Each number is 128 + 24 x the weight over its row's rms, rounded and kept within 0 to 255. Layers, rows and columns count from 0. Numbers have three digits each. The size before them is the row's rms in percent of the matrix's.

# layer 7 MLP up, 384x96, rms 0.117, rows 0-144, columns 0-95
092:096132168097124116129106113082146173146126114131076126100137141122137134149152129154155157119116117091099104115165087100135175134107156078124144109152165141147108119116127079148150164125113143133095149121133122141140119109081141098138134135128105144096096091162125151111104167151173138128
085:101116116083148147121132154112110211125170109126127111163143128081099143166180134135116089101140100126123132134092102125121139137106085123190133128171133125122111141127110132180115110133164115125103097156096121095104140120137144095171122131117141129110128140149108135118163129126158116130
112:125105169102126113132093169094145153163143144126127110103166114132145127092136061138155141097100091165119165133128085155148108115134138115079101118165131168141105153103147098096103122156119135115126147117155147127155136161155146117107138107129103145129144132094121116144153130157130108071
111:200105109160142140151098140117096132148113137123166164151128114133101130106164107138123133117137064143144125108139139136140172165160133142114103112134104136084114112148123096120149104152121098124134108114177128121115171123159138095078143118089111157139131138126085130126173127126167100127
109:120111133121142141118157135129091145136119140145142142117128108130087125131154080123131134152144099177134124126107139108123094141122136091120118112100097135132133107076133126107144095099115170123116138107124164180117132126145211085147122124069130139143127181090131140148130133117130168074
105:102106168163143137156106120086165122125149138134151087126146103119118126140151114130173166139142138141163120119126120161124109169076134144116111107147107177147160111117095126112144137111090097139125125073115134136152071114095124129179110127114114168139126135113138069160131157145140132119
121:105173172179147151101103165108161133115129123106100139150121144144103087120142107135157120130109089157126110085148104125156084164108125105096140132140126102139107145141134105185127116100104118138109104149133168121187133124122111107098121142126135091168132154139156117124175151123157108129
091:133147138078101152142147115171142148095137146121142160123118108128090105135123090132126118123094164170118165094148138138174122129143149089124119101138091146089155091150119152138127136159161133145117120140159146130107065148106144121093112115148138112080117129119113131126140134115121132048
093:085132100145154091139128121161090140197072119133129136142152129139103114137145124099128140134178142152149145124103133156132125134136149099099096152170142115123119072138093125148119126109120115141132143113147131102122141138123150089102120166091120093114116177085116141139191139119153113108
097:089113164135112107129158140092093168129115129119114125128142092107129123128129155150179112149115097161079139152111127130138104138123144153138099083113139162116110113171127083150098123121109120147156145070149112131161156112121161136089138149131125085135121176133116126144158091123119096082
091:128097138162124125149132129120109131100132160116107117134123168121089120122135106133118149165119163130103118125120138137133132068161095156155156137105129087074122066142123118156148129132152131154175129116100118159122116151124133130080158150137104148114062153166148103088152088125153123126
110:147106152164127140131165157117125135124169137116131136135148126110131105111145140152155112195131111159150121124107087142134110107118147116125134148123120108079140147100122079148089153133105130135191152113186136131118166155109099139098141147115133113111150164069108109119167104137131101092
104:094122149166107149180138156106160189102155143107122132110157161141168162108142142147163133158098122121126122133146066126097119180121093126153121123148096144115094099103114120132129104165142119148141096139159127124142093092110117140152104107107100097138099123138146131154115119135167139126
095:128138144129142126122102160150102091156163090091134152120122099101135146137159124188175131106131134124131127140101115098150092099135140148103160124141117145134109104099119129165125145166140149088167087098096132117162100128148089111108094174143114137137097105109134110163144181128154119136
095:090098125114118151103162125099152169131104143122137129146108119125106148172154130132150119142107140138122102089146108149179136121132131069176125113102145158136111112131130133080103132125115107113108156145165144147094126128132119110065139159124118057146146109129142063149124149132135148125
102:102119123146094125159103140131112142118119224069102122127137123138117168109105114118168098097084138127135106110114127151179121100156118148101155120134120119111117118117104124160119151105111111194150112123136138130143147151104161112188131107119121142129133143133119112130143169117125128093
108:155173173160129149113130122151146157089124146138107144153171117111125117127115130166153151125102104150157101109172066129147115138163156104103104119140102099093101113143106146096149120122146092112127134140149125086110144115151104126151155116103092115074133124146085141152105101138124096143
085:142130139111093113154145163119129123140114156149137131138114086130114132132166129140133088151145123173105160149123114140137074116151110119134065161124135099102098114151081129103106106167105080177136165117085112117161139132160118149105091131140118154151123159108090139142176126146120127120
109:132154132155139147143101129122114165135103125112139126129122131094084140182141119120134132126081091142120119101114125111143131159168156119127150118135161114113130144119083152165142173127117080128115089115115158143170169094135167113083081158104141093140133126099136132107150082140169141101
098:121099163119151151154129140160128146126121141118110124163127160118129092119154075123133168101116139169110163132140096170128107156146125113169079144152082141139104145127103102111110115102140161129101133161083120138141121122166104144161137135085113150152143101108094082112142091167120117141
111:112125172121118101158138128105120126103111155141107121077131134100118103166145111143133128116150144104183127144152076128149092132165159134145159143106120110082073103165114124136154181132151100190108099162127133151141125136099122129144144104155131094127110154114119128118138163119157111108
104:127137139141123131130082123110100157098123167120148141149163137089127140127115140133143108125128117111106166081172115169161106077136095128122153097147128151115136128110123134159128085117146115196145119118112130147122063168110144126114120106120118117103095159145090131145141069116151150154
100:081135116104146110173104130118115120139107151145156115122107127108106146115163080096140146112141145161129144131097120145186123106127100149137110103147131115140128143161092118137158118104144076179086094108165154147131128141130178091168105145143127124134151102109112103106155156129156115088
099:100080138150123137130116119085093149112140130108122154139178124136136142132135081136108092144130117184130175100167132121153121123100145127138067130180131146086146106127112159115149133174158165129133104099155136144131116134141197102111107114095135098099143146127115124125122135145132118147
101:149139132109112120131114111118168135079099098112100154147142130140171165137147123157157120153131115105103138142191116126162148128111153137128113087110102131122131121098157086116191149158170116100126071118093125117172120103133098081144110133109133139130118133116123118114123144115181154131
094:140083146124151124128128132103119132092124112113146046123136106156149130127141099126169136137168140102165104083108134142158170167102115124078112064105116129151102139153155134133145131104104106128083121138166150148138152124150132120170111135119131119108123108164111097144104140140156138118
116:158145150141123106179077132144111123093117125113142127122160139111113151153160129160116134125147128150131149129148106108129077108086169133123142153147121069100115099081095134133152152171168154131144090141126133114145120142176100095141122132131070147139112157075108131134144118150129116128
096:140110152101131137161138170146117112141160125130127087125123130078177091114142124134134123141113132141133133125124137157166113118075086137127112121110097119110127127111137127100157155156104133175095158133189111129129180103106144138137134140065126145100074170147111116110132084144128111123
097:172135163122160149134073116135128133115136165110117125135174143113106110120116090137118095207110123127144140121149109176117131160155189119086088138138120130097125099131116094136152071114156094113106152100134140144150113084137110133128122123104127126106124097154112143125143146152137135136
093:146111141110130168178123137146170172137114144123154124114121129121112141141110130099129119136091148112128120127075155079145141152120144098116127090141122161119113116093107143121162142151121150148139156167104128134088121101101183094152117136090115112104162136118077116099124138127124099058
103:101078114143128132155111129109156147106122102086141134177105097120112147166122145162151129137133094142154112079117114150154117184127146116113109116146087123131125092160135174153184125141131116134113090109132118107144119126159104090123175104130122139118163098165130078136151153134124111128
092:126140158117112129159167159156097162070145096147097144128097104090126074158153119167120108136130131157154126131136121114124151098164112086137153120123117143089139091151099145122134136143134131150134083141179137093114165128134129099144151135158138152103122138095144115170142127121105118079
107:165146125137138142142132137146133166130140151099134157117143185132130140133124130132144102136120109109162092082099091150126143130106111104100114106135110103085136108111131103097129122120118089104143159102161132163135150104144157143091121191121063066140139169157112141128131089116115142125
091:123142148126168143118100130096117116098140135083099097159180153161108093113124127109146139169096131132168151106129143170100128146148127093120130110112093169110143134138077101103159142133104108156150166141143130133170102077123132123118084093168132097145148133117120113120137092150126120129
103:099129120072139154138136147135136110131119126124126144119118115141151111141147121144157133186127123140104181124132138164173142123071161159080138136138092177131109124083117112152126156126116147132103148113150146154168159124149127106097136130094110150109057102132117138174146138106134130152
096:128159151142124156179099108148146117120088105111138140082111115119145099135139131148182116147157110180135152099144117113146128151120136092143120106127110103076146115112080139142145157148128146106158094125091143174122095100151143120141092147099125130153131116116130119166188147142155143111
100:122133140088112101113156147105101154168092154108141087128137142118136075102128108095150124146127150133144146109092144121114096135078129093116112144107127124150094094111134106105138084097129156139151147146184156106163172130105154135140144139133141116131104142100146131120144168175183134120
107:144127163122152155148099124138118118151116122123127167105120085127132064114142061155134130154147144173142152147129094129141104118121127113092141094145102126084136113131120124161150103136164118141135152092143135149107104144132117138119120127108099077152127177153103128148142087157142092072
097:083077108184110159182125130101123100112131148128135091135140154133146163088149131123135126141097142106149115121169138150171117112124151117118115150106074166141106138127106133104130133123105115163085118101136143121149134110111144135115159161110133118095088097151136083147173133152105142105
098:114131162114131135134171130140161138116150093137143149149139140090091150128113106131142078095151117154147132138195100101128122165131154097162123133185130106111102119125119133106143146120136095120080092131097125084146096146139138116134134179100103138138121151114112141147117063120147112099
095:126108144124181117143106159124113117107116145126139143102138130118131123080136096134151116087128075148113142128088091149139148153121123112147078137128157130128125121096135128094137123132140076122123108106133150086158142164119166095079087117147095104162158167105151138120154143176120123088
101:111164181117129118092144112122135146148135124110132092091165144110099106131186097102159127117157105111135140107129152139118099143128141073097102110118098089137126114121133092165127121161100093134108172132151142149164118099141125150156183150133099107139127172125128123130140131085142142158
114:116131132098163140105131126156133162099118138102130118111139145124085133163132156114116156137120113144096134064117094138141110157141105064115106144133078129137132128156119113138088077186122108142133162106172140137143129150170149130100182116123129102116101147155100141144130122117132171141
106:114098111117115079199111135160158131107125091131177134123142130117114131130151102149161106137166149150126141085148115118179126114109134103127125132163101163112135099077112172096159130157129174132102109136158127136133152117123122069099125143104115117124147144124107126115103131124117169101
101:164125155126122136128124115152083124148106131119154109122155111146172122177167097115127140143135146134097141110112131138161136122133103083101124139129108097159140109107103147112104108098142109121123143112176169145139161188135159086120136173120099129140153103082148139137111085132143167079
105:144134098100180153119146143119163115159122164134181139151113182154110131145124131148126089142162128121171128128117100121126176124125124118137086150152116112128083106126071120101148125138114162096139139115154119119136103176115128125100147142129128138150103151118064077137114130117163139105
096:112099128161137138124075164109093154093172161133093099132129154149138108127137131133102103150121163137116186136139139170130140130124148136147162160143103114098108091105114138158097143154138153181116088098121133158099101102152138070122119117093133129120103159110131148134143120156124154113
100:146118145121119115132125192128159171106144122127104122138139153143140143147142128146128156116122136136169151087151125131146054122158109132125093121124097132157145100092152122126115101153112119127157126156147142082121083170106115122148159096104132123133076148137080098137173155094137101122
092:145157169132123133150119150128122096105164122134118149081136137123141143170123142170132148121148099147145118113130114093133130112129115096125097122164128104100115086058094116124135137163152088096177123135131118102124107110197135120144108137118112143159100176092143125136156160166135142121
094:116174119150108150151170123156109181136115166130112110147152159126107142167131115148130119124080121108132146127124131106137090140164146110114149136141060129167130135121113113121127092089083124100142149116156151091146116086121146101115151177112131137106109116136125147126148103121126156063
100:156130123145169155151081164137109116107126129094113090103123132174128118148138150137150149119072107131128121139118105147119143169149157129111115159123130135096063104121114078110165151148103125130116158119112132119163122105174155110115118184125125154138121101068145136099145130131138092130
105:129124130057120091134115091101112125153142137103117133137163124134126141158113103146137111137098124125164147115122120134146143128123181143120126170132130126096145136132128130110142184127106086115134142089110156150165120134139180132098109120110087128070143206123145113084121142137140117094
095:173092136154141146169153140119114130145121157142119141100136094103125169132125092090137153110159104111195115130118125107141156114088124145154084091123117093151136083145135150130086150132142141122151143137144156120090138147125125096117173137122099112111097124129074128129117146137109091083
103:124081163141129103106153133122161141166148125114134103154203120171126150107128139178144147170100131125133108085102128131140122093111150137101090124147097100107124154134129124117132168172129140138097106110157128125153147085144167112144141085089125109108104130120120153103122145097136098144
091:083131144136124101161112153099110163157124126138143106128115067103124125134167132143125096116163146121124100147138140158123112113130134054108137142088132159143095109158107100154137134108117137094173125148126143089140114135149111135142113119125116123181083122112130108153144128204155126141
081:123150101127112062147088128147147153119112133100166105093131103129160117150143122123146153133132125142125156151086134141133094103144153114159071108164152109130127144126090198141098096131090111150124160079111123118152145146129139102088080121149112118155141131113102148146134116148128108126
085:100152135108150152134133145115151116164183141109109113164119121114117175116133081126151163131094151135105140119130088114157125109121123122145127099135128143164102144151139115110109103107128161115130071136077141136153122112142168127115110143105102141133156121143128095106143094137203087081
096:108085151134133128154145112131154144093095144123138129116126095093105164120116140153156161164107100136092090135128127115156153151092145142180086101175118144079090119135090158104129132164162126119121090141151132142104147129103097113147128117148107102117116145148131074125167146145125149151
111:087115130092173155137130176093141102123126148097112134100141138144092136152137091158151107138124131124110121126078147160166135153158135145133152096154120086086141121174111088177143142115127098131107119132150140146133087155135099129166115151121130106103162144099098084093122137120134140132
092:141121148126152129154164171095139147145118132121086164163178126098124083110129129154118141173164112161125120133106087103153118106158120125119131161136142108119107149136124116136115108094106115131146134137147129136092172115105113092143158108150138117171129142056109106109151145149121071101
103:112113136114154133129154134169143146100068139134104171118120100135083142133132090114127098101135121139116129093131130175124142101156148088136129093112106127128089105119109073146184164129136164137142117160164112110154121132145111131105115143173137144184105162096109112114157132118148149132
089:104118141122116145153167146114095106153119148122107158105145126170152175125123120132161149145095116186164125152105145134151099105116137095098131109139139118132139128112098087112170086112118091202099131110128129122119137119121124123103150176127100081141112129095150138118178105111140148132
099:164148138109203141134104167122140119139132160134140098122122101124167125150138080148172124139110142106120139144112154145198132126132129153158127108111134145119127109119096151150124141153118133148113111136095156144145143092130160064147085114131076138098146100124102129135115107164137090141
117:091158110112151145135097141137180125107128128108171131149121146154090113207160116135155162144142070147089174114109111149120138127095113130141174098133107135100119116104107115113150144116106124124121148136123140091102106157107146138113170114163124148155150144108091108115128131120165141130
077:162119130119132140143126154151124155159133138129140142106122060146126108175176139175108145118124108103104141096124119092110149118078130169128112121122121111134063097080115164125118122144093118125151131142107120171127123101120152115134079144130119150152096153100111128088142134138155174124
108:148174129124116136146153142133137116115126122108171126124132150118059138143112074141165103100122141128100107129126089088162090113136121132153149087155115150150128124073113123135103128192125116105171108113119163121159060153120141147145123100120130122112146168118137125130156102122119117112
095:126124132126153129114173116095141113087170186130159131154124110143086108142109143111155145171159090163106113119117118141161147107138162134149070097123104153137168132160112137157126157106116129119106142084128147153135131118134174114142136102099089124106122108150141085114131102103158100140
085:108110127109130135131144105114115148129150124122123159131167160130120137130098114150119137199107122129097121121135143128141112125124115074115122100172091118142122138138123085100076153104137135128113171076171133169136150130120146112098140133124107103124097180138151128157130107096122183071
115:114145189107165108120089138092106160112126155114163142140122126118126121132125110110156124137104117161118121105134115160159102126129110135154121116114100082123136109154108120128128110120116102164135129123194129157168145146178176093110093151099103068140115143141113094168152111127147119146
097:074100135138117140139137132127110139121127135135137137100164093136131133149126127095117099115122118125125098145163153136165136117170149134148116131145075129143139115165062122108146120146166103145119084110119148135117136119167159101131125122156070171091091153120132126135203124151160107143
094:100120136058178154118165131115132103118135144114136178127125102139121125130113098141133140106131113132108124153135138106154160123139159078072109122133134124142138075155125153105106117158129179120148143121195169094142129104123155105091098136135137107152125158118139122115104152151132090129
083:165165141113118110130096161109119145112133139117110100175148125134147104108133149128157163096165121102146136104135113123131150131100125126114134096100128145139074088135117104124152140141151078187079166126119142123158140140122164143158167127088154092155124124111138146096129158171116149095
093:170155149109100108149145193118130129073142137130130143148114122157124127172170066152129149123106159140136127142140145125142115153180131125109126110138108100134074114136129101160108135144149098119149118160119133148149097101113142118127128134136111104161062133100072124136113164123125114105
097:117132130113110150106135128114137190143173130085101150115136136137121086128134061135114137139068127158119173098135142106120112140138129139129161119130093109123128108107166115113116114183127138133162122081154148125183141100127149129117110140112120152155082151142131142181164109142138126109
105:107115177087102108142150110130126130122113142082130137095172103138134175139132083164165173113117109160125120132125103126130083094136160131127145087169135153141137122138113133136080135122123164151141102095081146144119135149122118149080102108141100128145112170143137111167157104147120119106
088:128111138109138121120094140106126146146104133119132064117147080094148124171142117143178099153133143116092120113147158126154135129164114129108173102093106128129104100132105171154146111134099119171147111099096123122115178100109096128147106165089089131101121127150085133151135132143128161148
123:119119165103104101117107112124112103132107186135172138185152122147093142146105104141146129143114089121152149112093137147124137130149148132099143109116115127156103110103088101110190123120150144136105126140109148091127147159115171118085137121078146098168151113124076111114129102149134113150
095:135184128154159150123148150153140145076108134121104114121115147155108126173172134134145170136142139122124150111107133105116074144104157108139141137146102151132124092100097113184166111153107138119143110126116153074134124143105121061142117160131124126129130103125126152161119164129142146077
105:130111143133110091131128146150148128137121180130085086115146107133123136148119089157146104171167121117110104123132084104146104114108160104121132140146114140088147124120132096151136090169093097129126151109175145153117155137157100142107164159139116089131151109129151110103175110130168172159
089:124088128121123087169128165103169131130149140109119108132115084138155100136124116149147135138161114136102136107121099083171118101136115130119117104133128179112147091119108130117147119103116148108174133112121122123138127138084129078182163145097153109110094131133094145150147163169178126161
086:118109145117150091155126133094129151084146116136146106113171115122129205181121104125150078158126134131142190142103137098135100111189097123113164152110125120098124103112123116114125098114112138164135110117132113121104109143077140142149131147111139143114111129149153116152145134138172138158
094:151123129159132163142161117130104138094158169138115091102139096146097107158138104128114115105150110106108140134109138108145132159141114154143132132151127113087138127129133133129129175137140097159118119138183137180135104079098137050138120121069129127102101130134110118085173143129158122135
115:124108134146176158134104153128139141116170161127140043098124133092144135165118100107150157109128096105112145137117131128155132148145133150136143125109090071095096118146114087086113137137115082156122150129152146138136101132078153128109130152147121155100089128130126125151111094113115155145
108:128118163076133126115136171147134121119134102124157105122118112124145122113138106145162111134122140165122175115166131132153099120109127139182098153111135123145128132096105161169138142097119155183119109156100145121112073108132127097147111127085128157164079155145088129106113102105141140080
086:113116114141155173121131109096114112113126149117124142183129132145144122187140151114139167159106138115124123046150139152146111119147112129119101126144074123123109105126124120145132122115104136091129140106105136180124133163124147116105108176078132106091167129156135118099174096143123146107
075:168115163134120146152151146145097124131165111126153157094140120144160132149133149165142167090143095167125162142102120116125127166090130094114102133129131096087103061124136142139104169161128122140132119142135132165088152171121155101132136128109139124111081120127137112168126113160090129091
108:123127134077150146109157133159110125089123115094105136118131123173115157163152105144137111153140080157189099095142134148127108151119136138162143088153100116095129141153122106111129103155149134108164147122108165099138091094096156123118150122114136086097090154134121123147177123113114096128
088:161098158147165084153107125145158139138107095109135156130126105144146136166112105134127106156153124130128158085126095121156126102174134120141157131137146147114153098139089129133101173123134130122133172185133120108122135102126086125110100174188106144136139144113101103119138121167101091095
099:134084134144154166114100109109168126150127127143144117132111101159146145172173083115139161100118155162135127116084128198140128142136127086083103107157117111113118095137142136137103116118161112130109143116145153167132151119148149127079118160116114071141162121135137092141156119114144132122
117:149087125121126114137157136129096117136139142140107080121136155152115103172155100126150102160141105109169100118106119153148154096132157139117122112145112159122103135139125134132154170128125127130131129120170194160123114132116134112108130163136089075135113128083103127100110064112099172091
113:108116136118149073152162139106128110110121129133132167139153105140123160151144097142128117155162139128113141129157096166140102118129116115153138069102152165138118140139078116173140169151151126126121116138089132129103103123135105123063097108131133103151104155129136103086160091141165093149
114:131145151130157140110152119108122178126139163118098099115123137149157102109122140196147133123150107124175124131100108100120135126083117097097122125127132117114101144087140104119129157136135166129123142064145130112149156159110117122124105157131140151080114128118112093196172101124109148091
100:143135144122113152133088140120115126082097135110118125142157101116109130134144143153134113093112104101138127107115123189130119101121182137119164084153106142088130127139118066190172141153131146151130091130152124109138114065127116112173137175132135142153108136131113124145122100142128098154
088:160122180156135099129135131101159136084143137116100090130214104096132130131119115148135134107119133120125079130116132118129165121113094124157173147131101167102098128119119095171105144112149131117113147110160123109091148164159131128121170123116124133122120137166180136114094152138129141101
101:134142119074113105139086152126161149086136099100096119155134143144115135113130090150158121156122136169124125082137137107162084104118136141127110083131084170151136121094110134102115165132132140166120105116109132148211103096152128116138130133130135151137108166126100130109134159105136125104
095:161119170129130096129103160096082173134087179099150119130095123102065089121123136097177081133130165155139147140123138132136135120161124147128147149166130154140141102124111142141151108109119121164135139136154133160142139121123167114118130120126073146104109141140125132121121076104134088115
101:131130141098119161109132125124167146156124129077087159148146171134138111138169122138173161139104126122114116105116143132167123150087128121093114097143082088100138144107100069129097106144092101094152138132112136143151108158115124129130167147084132114103148158145100121150137125164122097148
088:117126123127141144158149135177116137104100119139111075124145125120121106159127109145115142151111150099089130116069113126129150112151159140156147132135128154112111098051139132153101140182190168162122146166151129104106125124146136102150147083116136122118102168138124110083117135131114138126
094:093090167116115095147117169137109157168149124120112152154135079093148192152141129100116127131098146132130145119131121162128088097071125119095144160127107113131117083161118117165159144134135151108147130144120135126085163141178146101124138144147131150134119125082139101135117103149115147145
104:169141163146150104137133135089153136124152118119188109145138125102126103123109121140158099155148110115107169110133119177146153131138122137110097104112123128128122123104113091145132115162107124119112148097089181157163152095080113135135100100096128097171096080138139123096118131121147140080
104:121102126165155142114153091160065116153175164105144120130144158145155137163133105149154137155099135143126144109090116153197160120136160118122131127124128143108137113161126127110119100122173138144066108096147130157105139121149141118118121118088076134092154126132133099131148090124119118133
103:170113122138113136117088124118132149153134127121181132106148125156137087151119094123136141169100125106146137087120123156170140126137105115112139105136088126121121111121136082108136116117123133129107162103129180115181159102128123114139126162069145125077144068143127145112084121138149163095
105:128144174073128135142160164099131164098119117114140137151091083105060085146118086176147141142107110149116165152143144124138151128115172098129173113091127161130133101133141133157131124110158145116108112144160164125118124100124105121097134140142121138137129155135117099120137148143128117072
092:081103124104145096140130117147139129093099132103084133150128127140124196149115139138131147139122114157112172132142096174140092111091112078084095162148114146129127116108135131155125121173116084099143098112121120140172145158098176128143130173134093123153159121138146109136144137132126118117
105:116105156098155106135093108113156159178131131122140134147129139175147157116160119082147118107145066113162114107166140100133129082110152082090136125169122126140097136152128161106151084111128104154130134114120108146132115112121144129109161121094087100122107128131136090122134102101150171147
107:144160147150131144151088186101139139154145146124137130098125085126148115133144130119135155132115121158112157136159122117126120133166170129131142115204061106121108161143105092105170172131127119122118101123108128132136119120143133111075132171110117087117131074140144112145130123089151132138
094:107162185138156124102114119097142119070172125134129149133133149118096174139125119106137135130143101155100151071132110163158103144096097139110125109160134171142107125124115136107127115122127094147123141113131130106135121133134138146137108133108121135115138141163101120144114077214143120183
115:150112144123148130124090129120144125116141146101103110125148109127161131132117162150141166093099131136130121111100137086181142117103109101113094102101159128069129103111150138064133121160152137149127177100156152182157146132091162099111117112110144139103113132114096112157127126152140097093
114:114136111087188173107092129148133125141102108093109124142117134163120138126151097136172127132112096171159110095129144142129154139143121095095131129126086109122118140106111117164105131139143149119135131128146142110133119124105205128125136105068096154120095153111090111133150144102134184135
103:127127119116137152157101149142120117109191155102121091153132122168154118095141119127150108132105083115126121112166088141130076166177102135146147054085117139140134130099142134103115124118088136134167102104114134119157127151142133138132143128136116126151153114118087106141141150114181150097
099:140113178121129150082153116095154151113137140109153121109134127161128147107142118153108113180136143073135105089185146126121154148101134103155150078166106145137143128125119122113111143127132128129145141118184153142126071113121113124121138126084106112097102099142132091137147086138116175114
104:117144114139155126136147145088144113175105136119103158160138119152143182124137143124120120153123094147177171091126094133153141093135097144100139137110128130091118118138113132109101171111118136149186117042104134136173139157144128137097155141138124119120125138164145118114133112109165105108
093:116108153088169114135127107119134118094097144103107139143168123162128137174101110126172137091138096138187099072105130105131143100108158123123140109121133183108107140166129137092114108107152136106116172131116157150102159152171134126139127126101124125105100137158096151112149096124140105134
102:095094128117158160143134134115140165147137144137144099131118135147117176143159125078123141167105162175116145130146118130200121111087155130110083118100122097138121152132113134105115081129137115108140153109142142121153131162132163106139108148093091179104148107147152133136160111158118110094
107:146127118139173146094102134121094132122109137130124095123129152116160153145145119164126113168128121106136126128146090107126164145137138139147154103132110134076117121060097132144074159128190112112142091149116118138135139090155137080138097120144091153114097184116127135172105136117149131132
112:066089134136159107141126116104094132133147121088179132137136144102143144167117124130127076138079088113139092095144110127154133150116141089123165105114114147143126134099093113117084134136114128159123099107141159136119139159145145130101094186153122097114160144162145121096133106158123142120
101:133139135130104148166110161118118120124105144116148139123128156091123137104124089128139099114165136126160136119108081121130108131122113124085107099127097104116141112102113119172206140158095095091134105124160141137123131085104105147148154169180120087089133144146106111157132111152168127104
113:111139125095129106115160127146088133154133119101149146144133140167116136148125110125122172141114101125140133111131120162132119137108153100097120102164119131112127082110107073126071084193105118129177169110113162120157089169149131105113080144108107096130126135125127149138143122172133151123
110:087161160148136156147146113169120143150089144118131105134135135090090152109137136171133123122114120198120101115170092124135131131065129068083155117127126142120098084099111149138131102103125148118129144147169160120162123140141118115133137174100086103135132138128126120135114132125142159136
105:117166126164140115128104175108162141100152115105112152128139144115118121087112096153176098147166129116132128114151126112142096110085130086128188103111115154106097121091130093127143124105111144149102137146142155165112142126090157134089162149157143097139092142125132113155183095125128125130
121:109148152119146120144124128137077103111127134087126124150125098163116108122183118132156114127098123190152147092104114170178105155104129089143122175124136144127136085142124139140149102121146162121165131127133130115163126109159129121147094138101109096155141111116148112146134072170132103089
089:157133112159181103103153185127109168116134108109123127144138133145072089119111118141120132133097110122146158147136093135122135163166144104154166134111114088107125117079133116165108164134089092131141129132123133127100118097117154147107170114122124097117114097133119110083123099123172175125
101:114085129150123082170114142134135192138156127136139111158153135107114143148126130126150136148160156092145159094143136088107140152098144097133131138148085110094102121157128119062142123121120164169129104122154143162113087140125130142140109161104110160126124111129163122108115124087130182136
091:119119152123178119179150138101095128143116152121125089125100143127073090128139135151110096104150135141190138154075134137116160146117167113179105131106149116088092121111096129135125150132145105143080136128169115154104150102137117113163100141105128154133091125117154122132145112097116121109
102:143130134141179127146147125072121121138146175104086160141180121141143130141116088141150146163086097126116134145111150124135116085142102125116102134137066131108119103139111135150142095148178130151144129118131137118174126109119136080081093162099110073130139146128155116120143132138115136141
107:110105145123119138114104122144132140161139119145141113084157161121103128156134143118138131115146115123118118103138114146119124147134158095144139152190079092086060066138111105095148138147093116107142134129114145112136099134163129130138148166082074157118109179142149126131146103138163132127
099:145166132094115126190141157136112128133130127150120120128091095101139134147150120153133135138147096146098126148122114181199166154107113102127101130128103112123108134112135142176130136158123097132130094157096140137140124152117089118145149175079131139126152108090086098127114120126120126072
094:170142091098122107123130139135082176148154103124107152162163160104126118120148111085157103152134133133137136121118118096152103131114129134114176152130102112139140144108118127158114124195122126126113112167121135133173111117111109161083143092103106136105094171125081086098119100141107118125
099:140105155141126144134109118068098120119182172139118120156129112178163158125109118131126131117082153141122171144146125117150132175142097121137165105092129112108116113132137128089140083138149084146138138121111149134106073174156118113119107132113111174167094143111131119139162137135118129098
101:165107132133145111151091157124134150127088136117133140139129114131121160101127117177117119167127111122088181148168111151115145134103145167125139175113074093111130120098109130187168099179092115128105129108148133082111103105127128117074130133134120157131146119118159121112161127113119144133
100:131096142093105146157115108097114151143106147139094152140133106116123122200179128122142200138181086112129140111116098137164137141142085089157105093119113109139117122099147175142094121140133147116135150145119147097098107142151113136129107101109127094117135119145168104134150147124127142136
108:119081136065155104149171119128090146193103119113152095139103063064140110132146146124145108179140096151127127156092121142142127153109129139111118137140134105131139119146105128131159110143162125123131131100180159119131114093162126106112123143111112135101128133121113140145158162120127102136
112:151119191113138119170146142085140136153159113086151133163147149140161124117138130120124125104098127156154184133132109120119105134159102119112119144110122111087136076115073138123134143119115139181162104120166118108115111107125144087139099136151095124152131188115144100102112140140147154136
102:102154109125157146099083117122111129098149191106089123123120148130131154118152126117158106132114123126126116132123101135125077139183107142149153078129102151135094142111101108137148109161122117119173137069165137096129094119104142136148146152107107167122142154091125104130129118152152124072
107:073130119076150125126144125132133130100130159135144139150165111157081147124157109171114149121099111145149118123179130108139170121149156135128104124159122122131072113182121152117119182134108151101138108134148137112112118126096119130122166115161110071105136092108127087095137095135120125133
100:131146166104122118153105153125074145164102143115124130132116086173150168147169101116147140136099101182173127147138144154118118108135142138099077146123083131086123126124114113135146128125116154162146081118148130105114157153146126131108133173146143125148142105100162121104169138111128107087
088:108120119118125097165121175168153124146143123141139154104106129106093111169142132108155141145172106133120122112108099110160153122128159149161074107155128119127105104097066080105135099146157144152175132134118141081168148135130150122152118135110108135143158140139102084118099127121102115106
098:137135118106126133136147112098150135125121136077116157166131122147144164162116137134137145168109113166099098107097148117143116123119121147107178126123104156091151101124130109116166188138116112109118176098100141159129149161158120115070155117071122119101100101107146124140130120145163098098
107:170102126123141109157128160138158149145093143126113076133155099117075144148154096111118128158143120115098112140090084140121137101130169085098109144113109095091108114155117151137113130129116130114169103142158128121140136118129097151104157193150107080130141097130095099117152115123161127139
086:179107140157152131131121171123099135123139112148119153113117113116101163109145124126160121098151052198111108138145115123149134142143135109144068100142094146141101137099115151151118149133078137129130145131162145075141125139136115123106148110131111116182127111111112140133149161132101170133
096:150102137123140096151157146131114120142145137088138106100158127161135141127115136128181112107142082143166145138111138143158143138165091087101097122112060103106100116137117126134137094137144167109128163131128167106120152096086130114091161166113146118168115153119118086152150137106145150145
092:120146134102127068101099133133149145145110105116140103146125108143121177104117132108124107147139135172103148102145132140149129126095117131097121120130128184094139109080154106106171173129101147207105107146134135124134161130102158101116118165084140150126092152131099104105137106116149130138
102:160169128117135163115182130109113150162142162095120122129134114108094097112139111123146125116130106156102119139156103160119113183105141144123153092178074110133089121125131120146110123146134126105115084098135171150162112130101114104161124180099136102106128165117128124091114143133122166107
094:132117148161140144131162152133122130145126136109143165124122096158111128152162129126125134104156140171108108112134114141135109078121105123088132148092120156090070163122120080165130164143091154088167092151140138171127118154163126122145110129137151126181130143092101102130120150155133098098
097:136108203096108098099104133079087140133138144126140149172162119149108087129092086132139152147109067106143127110142128158146145112104128152100101107131104119114148142142120166114173133159142136111135155074107135124169104120139136132112122131105139118158102161135153124108125103129135153103